config.toml
n_head = 3
n_kv_head = 3
head_dim = 32
d_mlp = 192
attn_scale = 0.324
parallel_block = false
extras = ["local attention windows", "value embeddings", "hashed n-gram embeddings", "capped logits"]
init_std_up = 0.0463
init_std_down = 0.0
lr = 0.00588
warmup_steps = 37
decay_shape = "linear"
Each number is 50 + 15 x the weight over its row's rms, rounded and kept within 0 to 99. Layers, rows and columns count from 0. The size before them is the row's rms in percent of the matrix's.

# up: layer 5 MLP up, 192x64, rms 0.184, rows 43-77, columns 0-63
# down: layer 5 MLP down (transposed), 192x64, rms 0.256, rows 43-77, columns 0-63
# gate: layer 5 MLP gate, 192x64, rms 0.185, rows 44-78, columns 0-63
up43 089:33 55 70 69 54 31 43 46 13 65 78 62 40 57 39 82 38 42 37 43 47 22 47 43 47 55 59 57 57 53 37 60 57 57 68 75 57 52 59 42 41 41 55 45 41 75 58 21 68 44 55 28 47 61 36 44 64 52 17 39 32 42 14 56
down43 091:05 66 48 46 39 66 15 70 56 37 30 68 33 55 43 59 72 38 30 24 54 44 52 60 39 48 66 33 21 45 28 49 31 56 53 29 59 53 37 43 62 63 62 36 69 45 63 29 39 53 53 55 36 47 64 62 40 78 65 62 47 61 48 49
gate44 095:48 76 39 69 32 28 44 41 51 38 75 80 22 61 38 42 66 43 31 66 39 44 60 42 28 55 16 35 54 58 82 40 38 51 48 40 61 51 51 44 55 49 38 39 86 64 54 26 72 32 40 45 71 63 52 47 36 57 39 54 42 60 32 55
up44 102:62 46 44 60 72 51 44 65 74 61 30 43 63 46 52 76 33 49 64 35 62 71 58 69 65 70 61 68 26 44 30 49 47 60 54 89 36 38 39 58 46 56 50 58 46 65 26 34 34 38 65 53 47 51 75 69 37 23 61 46 39 42 45 15
down44 101:43 56 53 80 57 37 51 43 41 26 65 57 45 64 37 35 67 58 44 80 54 16 38 64 37 60 50 07 71 55 81 46 44 46 69 40 49 62 55 26 54 63 45 46 68 61 36 28 69 37 45 44 72 49 40 41 46 47 34 47 60 76 67 50
gate45 096:29 19 62 63 37 52 52 25 67 55 55 31 47 64 45 42 40 45 52 55 29 61 32 54 34 40 28 37 53 73 62 54 75 47 23 53 55 79 69 41 65 51 48 58 22 57 55 32 67 64 62 54 47 50 67 40 55 62 40 45 48 96 73 51
up45 106:62 38 65 50 57 61 71 62 67 50 48 42 61 33 56 56 69 60 40 71 31 51 76 62 45 34 47 68 23 50 62 39 62 46 67 31 58 34 31 33 69 50 87 33 62 48 46 58 48 87 64 67 61 57 47 51 51 61 84 53 66 31 40 72
down45 099:33 56 45 57 23 39 59 76 40 34 52 86 41 53 58 61 42 59 48 64 59 70 62 44 27 73 52 55 57 39 40 55 52 41 52 23 24 25 49 73 31 23 43 61 60 48 29 51 27 43 65 37 52 31 55 61 51 36 75 57 18 43 58 44
gate46 079:35 36 50 44 51 93 59 58 48 31 58 39 46 34 66 14 44 78 56 67 35 66 44 37 31 62 35 39 22 76 57 49 67 58 41 38 54 52 54 48 54 51 35 85 32 53 58 40 65 69 55 43 52 75 48 55 33 52 39 54 39 29 58 69
up46 093:75 52 40 64 33 24 53 35 64 47 52 40 76 53 59 41 69 41 45 35 63 66 67 66 75 44 28 39 44 34 17 54 57 57 40 50 47 68 52 52 50 57 56 51 49 53 66 63 46 18 64 40 48 40 26 04 40 64 55 44 80 39 59 59
down46 086:58 56 35 63 74 34 59 35 49 38 31 70 32 30 48 42 55 27 53 52 14 38 64 43 29 45 49 43 31 43 78 37 55 49 35 69 47 34 50 57 41 42 59 56 29 74 54 31 68 48 39 62 58 53 46 70 69 15 40 38 35 74 50 74
gate47 108:54 57 83 42 56 47 68 61 17 35 31 49 14 54 51 60 42 54 55 50 68 28 28 69 43 49 45 52 43 59 51 59 46 47 51 78 52 64 55 37 35 70 41 51 43 78 64 24 54 36 49 27 29 43 65 37 14 49 53 46 75 53 64 62
up47 105:59 57 67 24 38 42 39 42 27 40 53 41 40 37 29 52 46 48 65 54 38 35 37 44 25 57 50 62 37 52 58 20 40 68 52 76 42 72 16 61 48 32 49 59 60 62 26 54 28 55 60 59 56 57 74 37 71 64 51 61 30 76 72 75
down47 103:70 45 63 57 52 53 49 61 47 46 86 59 30 46 39 55 66 72 51 52 41 52 59 36 32 67 60 18 27 30 53 76 48 62 38 76 33 36 40 64 43 57 03 35 39 38 52 44 73 42 29 34 39 50 50 43 59 47 63 47 48 50 35 78
gate48 103:66 71 62 29 64 44 64 36 31 53 15 41 85 62 26 64 45 50 79 46 39 51 53 59 61 49 57 47 67 40 55 70 21 63 73 56 39 53 42 45 37 76 53 65 53 78 53 41 44 52 30 49 58 53 59 37 51 58 35 60 62 33 72 77
up48 093:53 47 43 29 38 75 33 53 42 37 60 51 55 42 51 64 38 65 81 65 59 47 43 62 45 36 39 40 53 65 43 51 25 41 65 57 32 50 51 49 42 49 26 60 33 86 33 32 66 39 52 52 52 35 46 21 02 57 60 46 32 44 47 82
down48 099:68 49 53 28 74 49 63 32 40 45 26 49 66 30 13 70 53 45 45 32 45 49 11 53 50 32 69 43 62 66 63 65 57 47 35 40 42 51 72 46 56 70 56 62 56 72 61 59 61 34 32 47 58 41 41 61 64 53 25 39 68 45 49 85
gate49 092:43 42 61 35 51 63 57 49 55 53 51 10 23 71 47 40 32 42 42 33 64 68 73 69 71 49 74 61 58 63 30 55 36 39 45 63 40 57 34 51 60 41 45 41 57 65 87 34 53 53 49 26 34 40 64 18 28 71 56 68 50 60 62 45
up49 096:30 76 48 35 35 68 59 63 58 68 46 32 24 68 31 59 37 53 25 65 66 54 52 48 40 48 41 60 63 71 38 77 40 59 62 42 42 85 44 79 48 43 53 61 51 50 27 72 26 43 33 53 58 49 69 56 60 62 39 84 49 40 39 59
down49 093:25 46 65 56 45 87 45 44 57 38 68 25 40 28 68 74 22 51 23 50 59 51 45 41 71 64 57 58 51 43 58 38 60 37 65 16 33 44 31 69 52 50 14 53 41 42 54 57 62 52 32 52 39 43 50 47 41 44 49 66 82 62 35 45
gate50 091:41 25 57 48 52 46 49 26 59 56 58 45 68 53 22 46 41 45 58 92 43 45 60 59 28 38 35 38 58 30 68 62 42 75 63 40 59 69 21 46 47 66 61 65 79 60 23 49 23 60 65 48 51 27 37 39 60 48 40 64 37 39 41 72
up50 100:21 31 69 33 70 28 62 47 79 54 67 48 62 28 43 42 32 37 41 61 57 55 61 40 37 46 34 68 52 44 53 59 58 61 58 66 00 41 53 55 55 48 52 54 57 54 60 48 76 48 44 52 56 53 36 54 52 89 55 31 53 67 24 59
down50 095:31 40 59 13 64 25 49 26 73 22 63 49 55 35 38 52 36 54 39 53 40 62 78 64 91 42 48 31 34 59 54 63 55 43 47 54 53 47 92 41 35 45 41 64 35 72 60 49 44 40 63 42 39 59 62 56 68 52 27 53 55 44 40 53
gate51 100:49 57 58 68 54 46 45 62 56 77 67 62 55 60 55 75 57 41 79 53 40 51 29 18 62 60 41 53 34 52 58 55 60 30 45 76 69 47 43 31 24 61 46 37 34 79 27 37 42 70 39 60 57 40 56 49 77 75 26 39 40 41 45 23
up51 109:44 64 44 40 32 52 53 21 44 75 67 50 24 45 55 57 55 24 48 55 55 39 69 55 36 40 63 61 28 65 52 65 55 58 79 77 41 47 40 43 16 71 32 47 35 64 52 33 34 60 44 61 63 44 61 23 76 83 49 66 40 57 53 52
down51 122:64 26 68 57 58 50 56 58 68 49 43 87 68 56 54 74 46 70 37 76 39 65 38 32 24 57 42 47 74 33 46 34 67 20 38 20 59 33 69 52 65 28 67 41 53 68 31 45 41 70 48 48 29 48 57 40 68 37 54 50 53 49 49 40
gate52 118:39 48 55 41 56 54 49 33 60 58 43 72 45 37 44 26 39 00 60 48 40 45 75 34 45 64 75 30 45 50 50 51 60 47 62 48 44 54 19 48 64 38 61 18 63 60 40 41 38 51 71 32 53 56 55 62 64 57 30 33 49 14 49 73
up52 111:56 55 52 28 41 47 63 46 45 65 46 60 51 62 51 36 78 62 38 14 43 44 47 79 56 66 71 12 25 23 55 57 19 50 58 46 36 86 36 44 64 37 59 49 60 61 43 36 56 39 71 65 48 51 62 65 72 41 38 46 47 33 42 59
down52 104:54 47 23 51 41 36 47 33 66 37 66 53 34 51 45 36 63 14 46 39 55 44 62 47 58 40 45 38 36 45 49 59 30 76 54 67 41 45 36 74 76 50 26 16 67 68 64 59 53 76 57 48 51 32 49 74 65 51 32 55 33 41 15 49
gate53 097:30 53 42 66 34 49 45 46 61 40 41 43 34 23 11 79 52 52 73 57 24 67 42 43 29 44 42 64 51 64 53 18 45 47 53 67 67 37 54 58 45 73 46 50 53 37 26 34 57 24 28 22 55 76 44 47 41 68 47 41 36 55 64 49
up53 099:55 38 54 40 61 39 27 61 28 50 39 29 41 38 54 46 65 45 65 47 54 44 61 66 37 49 60 53 56 00 63 25 73 29 42 62 33 30 72 43 35 47 69 66 64 45 40 56 63 55 55 49 61 65 54 33 34 45 43 80 21 74 52 38
down53 105:29 58 37 47 33 68 51 45 68 67 20 55 33 71 35 64 51 68 60 55 62 53 49 56 39 48 64 93 20 42 42 31 42 78 49 40 72 30 59 82 52 59 35 52 66 61 57 51 36 28 55 42 61 64 53 54 39 66 43 35 55 62 52 72
gate54 101:65 90 45 62 25 47 53 51 58 65 47 42 44 56 51 59 74 43 33 54 58 50 47 69 49 50 65 45 63 75 47 31 53 43 31 60 61 63 55 70 50 54 50 29 49 90 52 28 45 63 74 72 54 17 29 26 35 65 47 53 67 65 36 37
up54 095:56 43 41 67 73 50 54 61 53 75 50 35 20 42 42 65 36 49 26 68 37 74 47 45 41 63 51 73 30 73 50 34 73 25 61 62 61 45 49 59 25 54 59 53 57 56 58 37 38 30 31 49 65 39 28 59 20 80 31 41 63 45 43 68
down54 092:56 88 62 48 38 34 50 41 71 61 30 68 50 43 83 67 36 17 32 39 46 32 63 49 36 45 68 68 60 38 62 34 58 39 61 57 61 70 75 68 28 41 48 46 56 62 70 46 50 61 63 75 37 32 47 55 51 80 55 50 60 63 56 37
gate55 110:52 40 22 64 57 45 20 51 26 39 54 70 31 54 36 53 75 73 55 68 29 27 70 59 46 34 77 31 70 58 49 54 31 64 54 65 51 64 73 36 47 57 55 78 41 29 49 39 39 53 30 34 48 58 49 72 50 61 37 44 24 66 55 41
up55 109:50 41 48 35 29 44 38 31 59 63 63 37 33 83 28 39 61 63 29 74 58 27 37 31 33 45 54 43 52 51 54 49 47 49 23 63 60 70 74 37 66 39 30 57 55 46 37 21 38 59 69 26 26 77 28 36 45 44 48 49 56 60 51 32
down55 101:46 23 41 61 39 13 62 23 61 33 74 51 35 60 55 60 65 59 47 44 63 26 59 32 59 52 41 64 62 25 56 34 27 61 70 16 49 52 63 75 48 66 59 38 35 58 44 48 59 44 25 58 27 37 37 33 38 45 51 68 36 44 44 61
gate56 084:44 30 81 58 38 59 54 55 53 46 69 73 48 32 47 37 58 53 94 66 55 47 59 53 68 54 42 34 81 46 39 24 77 75 37 62 66 44 40 77 49 38 38 21 38 50 49 43 29 44 41 63 39 72 41 48 63 27 50 42 62 47 54 52
up56 094:66 43 59 64 44 31 67 45 85 57 26 45 60 30 58 58 70 70 57 38 53 55 74 47 35 24 58 44 40 66 41 35 31 33 61 79 59 37 34 21 55 44 44 45 47 48 49 68 58 56 56 49 65 61 38 50 24 51 75 52 69 45 84 30
down56 089:53 65 62 44 45 53 43 59 39 33 60 29 62 53 70 49 43 32 58 58 43 25 67 41 34 80 20 80 58 47 81 66 54 50 66 34 36 89 42 52 49 60 59 65 74 59 50 55 28 89 49 40 46 42 47 71 55 42 55 33 41 44 50 59
gate57 103:26 47 63 60 46 44 15 53 48 64 46 41 52 59 48 50 42 42 83 53 60 60 70 46 67 72 60 39 64 33 22 51 34 60 18 59 31 63 56 73 57 78 54 55 23 60 28 32 42 46 38 63 52 80 42 39 62 69 37 52 53 30 52 62
up57 107:71 47 71 27 44 38 72 57 61 67 57 44 49 39 47 47 54 79 59 57 37 63 41 41 59 37 78 47 81 56 63 71 12 42 51 18 57 48 58 71 36 62 47 66 53 24 56 43 70 40 67 55 59 67 36 29 45 52 36 71 43 62 47 32
down57 109:51 65 56 50 52 80 68 73 46 63 45 58 32 60 55 41 31 50 39 58 49 48 53 76 44 47 54 89 34 66 66 42 83 51 55 48 59 48 36 13 51 39 35 54 70 60 44 22 47 64 60 61 69 20 63 33 48 37 41 27 49 36 33 49
gate58 098:45 58 32 81 50 43 43 31 65 41 48 34 44 67 28 57 81 53 34 52 38 55 39 26 29 52 47 29 64 50 32 87 31 49 70 71 60 42 54 60 46 66 36 45 50 32 43 59 59 51 81 35 62 49 28 32 54 59 79 36 46 63 61 65
up58 094:24 43 51 27 45 41 35 46 31 60 47 63 46 23 76 51 34 51 59 31 56 54 71 55 37 39 33 53 24 39 47 25 42 66 45 49 46 86 31 50 46 44 56 31 23 65 44 47 42 62 54 39 58 64 75 58 40 38 48 65 46 27 65 90
down58 097:46 55 58 42 55 56 68 30 38 66 57 55 58 26 69 53 33 14 71 39 57 57 60 75 65 65 31 38 64 43 49 60 47 53 48 60 34 57 24 42 32 37 75 38 57 56 50 47 03 55 34 60 59 34 57 34 67 49 45 32 64 50 43 18
gate59 098:32 32 63 51 51 43 40 38 27 59 40 40 25 51 15 52 55 58 32 62 31 68 44 84 60 41 48 66 16 78 43 49 34 41 46 56 58 57 64 30 60 28 43 46 59 39 48 70 59 40 65 43 49 39 58 46 67 52 24 37 31 30 23 51
up59 087:67 56 37 47 20 68 65 89 63 80 34 39 37 45 39 45 38 61 51 56 49 55 53 38 47 51 16 85 47 56 59 44 53 31 51 43 56 28 41 39 32 47 41 49 70 36 28 57 29 37 60 59 61 52 46 59 70 61 29 80 39 34 55 64
down59 091:45 50 50 47 30 61 55 62 63 69 56 60 58 65 37 67 91 65 39 71 54 75 68 79 57 61 52 48 34 57 08 56 57 32 57 47 61 49 51 31 43 48 46 59 53 21 47 59 43 27 82 39 36 40 49 57 72 41 68 34 40 34 40 57
gate60 104:21 34 59 41 47 40 55 31 45 47 72 45 59 32 31 58 42 52 38 46 39 47 46 33 39 51 46 53 47 47 79 48 09 32 26 59 46 42 30 55 76 37 47 59 52 45 56 53 25 32 69 44 80 34 68 33 51 41 24 53 23 23 44 44
up60 097:37 38 57 60 43 64 77 57 56 48 17 56 67 73 60 49 43 48 78 43 70 44 68 69 48 76 51 54 60 49 53 53 55 47 61 45 19 51 54 64 37 61 45 32 48 53 48 46 52 82 46 62 49 33 54 42 54 49 63 68 77 99 75 39
down60 096:66 48 42 38 65 50 49 76 29 50 44 33 68 65 47 24 66 68 75 43 64 43 68 53 54 73 56 63 60 48 28 45 50 38 46 36 36 60 62 73 48 89 63 31 44 42 48 39 63 60 23 70 45 42 55 26 43 40 56 65 85 68 50 32
gate61 098:65 47 47 65 63 70 23 48 43 63 50 59 39 45 72 53 37 29 72 35 26 71 30 36 60 53 63 45 60 68 36 43 48 52 46 16 18 52 31 40 62 41 26 45 59 50 30 59 55 33 48 47 46 69 31 59 79 69 55 22 44 38 60 66
up61 091:74 39 56 68 43 49 51 40 48 56 51 34 76 37 33 51 35 62 29 49 36 39 62 39 35 16 16 20 54 44 41 52 51 56 49 70 47 25 61 53 44 46 36 19 55 69 44 77 64 67 37 55 48 50 58 42 36 47 22 63 37 30 32 31
down61 103:56 52 54 53 39 49 62 66 64 37 47 23 41 57 53 55 65 61 44 41 89 46 65 46 57 48 10 64 45 32 62 47 38 37 58 53 48 57 69 75 53 74 52 50 58 52 51 72 50 50 65 65 13 44 33 36 72 52 70 90 51 45 33 63
gate62 090:86 49 65 51 49 61 33 81 25 61 28 72 63 48 51 44 31 54 39 62 22 33 49 63 44 48 34 66 39 46 54 49 56 54 36 46 68 69 52 55 47 50 57 37 72 68 59 44 23 69 34 31 70 53 58 10 46 72 43 54 45 48 61 70
up62 084:73 59 40 49 45 45 14 74 51 49 55 67 23 52 56 66 50 72 74 41 46 30 44 42 85 76 47 38 35 34 64 53 37 49 54 43 59 65 48 49 28 51 35 60 41 63 76 38 47 79 55 44 73 33 33 26 38 48 57 39 39 37 36 39
down62 091:67 26 73 50 39 45 45 32 29 41 46 90 27 60 31 40 39 75 54 73 58 55 35 56 33 59 56 40 45 49 54 50 63 52 45 40 60 55 45 25 60 45 47 73 24 49 52 24 67 46 24 29 47 62 41 41 44 73 45 25 34 55 27 34
gate63 105:34 16 44 42 67 44 44 58 48 87 67 50 15 53 35 43 35 66 37 50 37 27 69 41 44 64 70 61 35 31 59 41 53 44 48 42 32 29 43 61 63 29 68 56 25 39 31 61 50 42 33 30 30 48 32 48 30 44 33 43 51 34 50 38
up63 100:52 40 63 68 47 49 30 50 47 44 53 65 48 44 42 40 54 09 47 78 40 27 78 44 42 53 41 61 71 72 24 74 62 51 23 43 66 69 41 76 26 51 14 63 51 41 69 46 30 50 46 56 50 52 61 56 47 39 35 32 39 60 52 37
down63 101:58 86 57 41 28 75 69 64 21 40 28 39 40 48 36 70 22 22 41 32 63 63 38 40 26 35 59 39 45 48 44 33 56 38 38 45 58 40 37 42 55 34 54 33 44 46 43 59 43 65 76 29 54 72 40 59 60 53 41 79 39 42 63 60
gate64 115:51 54 48 59 49 45 29 68 49 53 69 51 82 46 83 34 78 30 36 73 49 93 59 60 38 54 39 67 62 61 58 67 34 48 68 35 64 28 55 47 74 43 61 51 34 63 29 44 46 61 46 72 52 55 68 50 42 64 36 33 44 44 48 77
up64 103:38 58 61 22 41 30 44 64 57 50 91 80 56 53 59 49 60 52 62 44 42 73 41 57 63 39 42 48 67 20 74 62 49 59 72 36 46 44 65 23 52 37 45 53 50 23 50 21 48 59 59 48 39 75 68 65 43 54 26 50 47 65 36 72
down64 095:59 76 59 49 16 67 37 60 26 35 41 63 57 57 49 53 61 38 45 69 42 57 51 78 47 39 49 22 58 51 62 49 54 37 30 47 51 24 54 47 91 71 60 63 68 63 36 67 59 59 48 31 56 67 25 68 54 58 52 17 36 45 50 66
gate65 110:62 39 32 46 50 63 55 40 66 45 58 39 19 68 56 37 39 55 48 34 57 54 43 31 83 46 33 57 80 62 31 47 36 75 28 47 55 41 32 38 54 37 49 32 54 67 21 40 60 47 71 37 63 44 60 43 42 52 23 37 07 58 43 38
up65 100:61 47 73 48 38 46 37 19 62 89 46 78 49 56 73 70 31 47 51 42 58 57 44 43 46 43 44 38 53 59 33 48 33 66 32 60 25 81 46 28 51 33 63 51 44 65 55 26 52 46 37 58 62 80 29 50 75 75 56 36 43 51 45 38
down65 097:58 62 21 54 15 66 46 37 38 68 29 30 45 48 49 61 41 41 61 65 66 45 28 61 48 20 44 52 23 55 64 41 55 19 55 61 53 30 65 79 43 31 45 23 54 55 58 61 49 40 50 72 30 59 21 56 52 52 31 47 43 52 39 34
gate66 120:48 71 60 75 45 57 30 50 55 72 50 39 87 64 53 36 55 47 38 71 60 58 59 85 59 62 39 78 46 82 39 59 55 41 45 53 47 38 72 53 46 73 47 65 39 71 50 30 75 67 41 61 68 73 49 29 24 42 39 53 58 59 57 55
up66 099:69 49 42 42 60 70 27 49 55 59 61 45 53 44 19 36 39 33 55 49 67 68 56 38 58 39 76 38 30 52 51 49 19 41 40 36 47 58 35 76 33 76 31 28 46 27 45 26 69 51 59 39 46 51 45 44 71 23 64 44 19 39 35 35
down66 099:46 33 47 29 48 62 30 55 40 66 51 40 13 21 40 69 71 49 49 39 30 49 46 46 61 42 59 32 58 46 32 32 66 72 36 69 67 67 27 53 40 59 29 41 58 50 56 72 20 65 49 59 66 29 58 38 51 69 74 33 67 45 60 64
gate67 097:24 36 60 56 49 23 37 42 59 85 24 65 61 41 37 35 56 53 52 60 24 40 48 46 42 81 69 29 46 31 56 50 50 63 56 68 46 40 50 36 42 39 53 18 45 45 44 45 37 79 71 47 54 89 60 51 42 44 62 71 48 38 38 34
up67 117:63 66 30 45 53 49 46 37 58 66 55 33 75 62 63 51 51 50 59 51 33 51 59 40 71 49 40 38 07 59 55 62 44 48 43 32 53 39 49 42 64 66 71 72 90 55 38 22 30 50 53 69 61 61 37 72 72 69 21 58 32 65 50 37
down67 105:67 61 97 63 35 55 47 48 31 54 39 52 46 46 28 49 51 54 26 20 71 62 69 50 57 51 37 29 61 42 64 57 69 43 50 60 37 62 39 62 46 39 57 29 12 64 61 57 42 50 34 40 45 30 68 37 36 40 59 50 79 50 38 71
gate68 102:56 56 37 57 45 20 45 60 40 46 45 55 41 34 52 38 55 54 59 28 48 90 30 80 56 24 39 57 61 52 68 67 67 35 60 36 63 33 50 39 41 78 69 46 38 50 38 38 39 30 29 53 40 22 29 30 54 63 47 79 38 55 32 52
up68 097:63 63 52 62 50 44 55 51 44 44 41 57 57 17 43 32 64 43 19 69 57 88 61 54 37 61 61 58 41 46 75 63 74 33 51 28 66 41 69 15 28 43 59 53 59 41 42 40 24 55 37 58 63 59 50 17 55 62 66 60 49 56 29 64
down68 103:57 50 42 64 59 78 48 42 51 48 58 61 60 44 55 50 75 40 36 86 40 52 53 28 52 55 73 54 34 38 33 32 60 24 66 42 47 54 22 81 60 61 39 30 52 76 64 69 57 50 48 63 75 35 78 44 43 58 61 30 50 33 23 57
gate69 113:55 33 65 66 67 50 45 36 51 39 30 55 40 43 49 60 55 21 41 58 68 42 66 55 54 25 55 33 88 74 67 80 68 46 31 56 37 47 80 74 35 65 81 66 49 61 48 50 26 48 49 76 44 48 41 24 45 42 44 41 51 50 58 56
up69 108:51 53 45 29 53 40 58 70 67 26 49 72 58 19 53 37 63 61 74 43 68 37 49 60 69 45 56 36 65 32 62 69 52 73 49 80 49 64 53 44 39 62 55 41 61 69 68 39 47 63 77 66 54 71 34 36 33 14 24 43 51 35 51 52
down69 106:45 53 56 56 21 43 62 48 64 51 83 68 68 68 42 34 62 33 74 67 57 47 53 25 50 56 50 71 23 54 59 35 36 59 50 45 60 50 40 81 73 71 60 32 44 49 68 41 85 44 41 56 62 35 81 68 47 43 61 50 67 54 68 48
gate70 107:46 46 58 41 42 67 58 78 62 55 37 43 60 59 50 55 44 42 36 47 51 41 75 33 48 38 10 28 47 59 72 23 74 52 29 64 83 48 26 44 56 60 67 43 49 46 39 47 50 61 75 61 65 55 35 47 69 50 19 72 55 34 41 72
up70 099:59 43 38 20 39 44 43 49 52 68 61 45 55 39 32 54 44 68 39 35 50 65 43 55 75 65 34 51 56 49 62 64 63 48 69 46 45 74 54 48 61 57 78 52 36 70 63 36 42 39 82 57 50 17 64 14 75 62 43 72 42 70 35 75
down70 105:41 55 72 44 44 66 56 63 42 62 34 62 46 44 41 67 55 54 56 36 47 46 41 30 41 46 36 29 59 63 45 28 61 44 27 51 89 38 19 59 40 68 48 51 85 57 60 27 54 26 75 45 63 59 42 37 59 19 25 43 31 42 44 68
gate71 118:56 45 20 66 57 49 53 67 25 59 39 50 26 44 32 24 15 52 28 48 63 79 47 33 37 65 40 49 56 16 44 60 61 82 53 65 51 37 47 52 51 72 46 47 41 65 53 59 41 49 46 58 77 65 29 53 45 68 45 50 38 41 42 80
up71 106:58 94 50 47 59 61 49 51 53 44 72 69 51 73 57 80 63 39 43 39 37 43 63 42 47 61 44 57 58 45 52 30 64 39 73 54 63 68 32 48 44 35 51 30 61 39 46 63 56 34 61 57 67 23 85 61 58 59 88 60 63 69 37 38
down71 108:44 65 51 37 70 19 56 35 64 54 76 51 42 63 37 73 70 40 67 25 68 31 41 60 40 45 55 52 71 43 81 52 49 44 45 56 66 34 45 47 46 63 72 40 49 43 55 43 57 25 40 49 25 14 55 56 54 48 65 64 76 67 77 59
gate72 114:39 57 49 52 57 47 41 77 37 52 21 61 55 25 40 29 34 43 62 42 69 94 54 56 71 58 60 40 60 56 46 51 30 42 67 62 76 59 28 56 53 56 41 48 51 56 16 70 24 52 69 32 60 54 40 52 39 69 40 67 25 41 37 40
up72 093:38 41 35 44 56 44 61 55 23 34 27 59 51 66 64 57 62 42 48 34 32 35 43 71 35 13 59 70 86 41 50 54 21 47 53 71 42 34 70 32 51 65 36 53 50 28 50 46 57 40 54 30 55 61 33 37 47 87 41 61 44 62 65 43
down72 095:23 57 45 29 41 80 41 52 51 34 59 67 62 54 56 44 77 36 69 39 32 61 58 66 53 36 79 49 50 59 51 75 20 55 45 43 61 43 47 53 99 38 41 47 44 40 26 70 37 53 69 31 53 58 50 39 56 67 55 38 58 36 63 47
gate73 089:50 57 47 31 65 44 59 34 11 24 64 37 60 62 47 53 38 45 57 62 37 50 86 69 38 35 44 55 53 23 35 54 71 37 60 39 56 55 46 59 58 49 72 40 59 60 45 29 44 51 57 79 58 17 59 32 52 64 15 38 28 57 59 41
up73 078:43 22 53 40 73 46 17 39 57 25 64 37 42 39 59 66 52 71 41 38 37 39 31 38 39 28 40 61 47 29 55 47 75 42 74 40 56 52 51 64 32 49 60 22 30 36 42 11 51 38 38 73 75 54 35 37 40 65 47 53 41 49 54 43
down73 096:63 37 72 35 37 49 46 42 47 32 24 38 53 32 51 56 28 48 18 47 33 30 54 55 61 15 56 40 34 17 50 54 83 35 47 54 31 28 36 67 60 21 57 59 73 59 54 42 41 57 25 48 52 56 35 36 38 71 51 60 53 50 38 49
gate74 094:28 76 62 87 44 38 43 62 38 42 80 58 63 40 85 49 39 36 30 56 26 74 38 38 52 51 51 50 55 60 41 59 47 45 26 72 71 70 48 70 52 60 83 52 63 49 33 66 41 46 56 54 55 45 50 52 58 48 68 66 33 77 60 48
up74 098:45 32 81 41 58 56 60 54 47 31 56 54 53 67 53 52 29 54 42 68 74 51 22 30 28 58 30 39 55 53 87 55 62 41 48 80 74 57 46 30 42 22 54 70 52 55 47 38 45 45 54 59 56 37 65 67 46 92 45 69 49 66 43 46
down74 093:48 76 43 47 63 60 48 73 43 31 49 54 56 29 50 56 15 20 41 99 66 41 46 36 46 57 57 29 41 63 47 66 62 40 63 49 58 61 47 69 33 54 41 52 39 45 51 65 37 51 74 54 48 18 39 59 70 33 70 53 45 33 66 51
gate75 094:33 58 26 50 62 44 75 47 60 52 48 54 40 53 64 60 58 50 30 32 72 79 52 49 55 87 28 33 58 24 60 61 48 61 52 49 49 38 68 38 72 73 63 37 15 52 59 25 60 43 59 32 60 50 26 35 29 46 50 67 41 66 53 66
up75 104:66 51 66 34 36 54 44 40 24 72 20 46 57 99 62 56 31 40 56 41 52 52 31 60 28 44 79 44 78 50 34 43 75 53 18 38 44 45 51 67 62 64 35 65 73 42 32 59 60 50 64 56 45 51 60 50 38 56 54 53 51 54 61 32
down75 105:30 43 25 36 35 31 54 72 37 50 74 30 43 62 36 40 45 41 46 33 50 58 63 36 37 62 44 45 42 10 62 30 27 71 60 82 39 64 35 45 64 70 43 38 30 60 43 47 72 23 48 30 82 50 46 52 45 42 48 53 55 46 52 39
gate76 104:30 54 47 39 25 56 38 61 62 68 49 56 21 49 49 29 37 44 20 65 29 59 64 65 52 73 48 41 51 32 41 62 46 50 59 64 73 60 43 42 65 46 92 45 36 49 57 73 45 98 40 52 51 64 66 62 52 70 48 51 58 58 37 61
up76 107:36 46 53 26 56 36 46 47 65 45 50 25 55 64 45 58 42 65 43 58 64 63 16 44 57 46 63 48 62 69 53 63 27 91 70 77 32 59 70 51 67 33 57 58 53 65 67 53 48 52 51 88 51 46 64 47 78 60 51 51 32 40 55 20
down76 096:59 48 59 69 45 59 78 30 48 56 56 54 40 40 62 74 57 46 60 62 57 44 44 38 64 39 67 78 40 90 33 33 46 32 71 48 52 49 25 95 44 64 38 40 62 66 55 23 56 31 47 40 41 47 27 36 64 35 45 33 40 43 53 42
gate77 100:26 48 39 44 65 17 40 46 54 55 50 48 34 54 31 33 70 46 76 28 78 70 40 36 41 30 40 69 67 60 54 50 57 38 36 41 41 48 60 46 34 57 34 37 63 78 34 52 33 47 51 58 61 47 29 31 55 62 30 67 34 38 12 34
up77 094:54 55 75 58 10 60 32 31 61 58 59 70 60 46 59 36 59 48 58 48 82 41 53 45 77 56 53 40 43 24 59 41 51 48 72 58 50 64 05 55 57 44 70 43 74 61 43 68 38 55 53 55 76 27 54 55 39 48 31 24 62 54 54 64
down77 104:31 37 35 40 56 24 36 61 71 35 51 54 62 47 54 35 71 60 45 30 58 46 54 25 61 65 55 62 78 45 72 64 31 32 69 49 34 72 72 22 55 67 55 38 22 55 49 53 31 51 44 49 52 53 59 33 64 50 43 56 27 31 28 81
gate78 099:74 44 80 43 60 15 63 53 48 46 55 55 46 60 53 41 10 48 53 48 47 51 54 21 52 55 79 48 67 50 75 70 59 32 59 67 36 39 40 43 61 52 45 45 54 49 25 57 64 31 23 47 26 36 45 56 80 80 56 53 35 55 44 50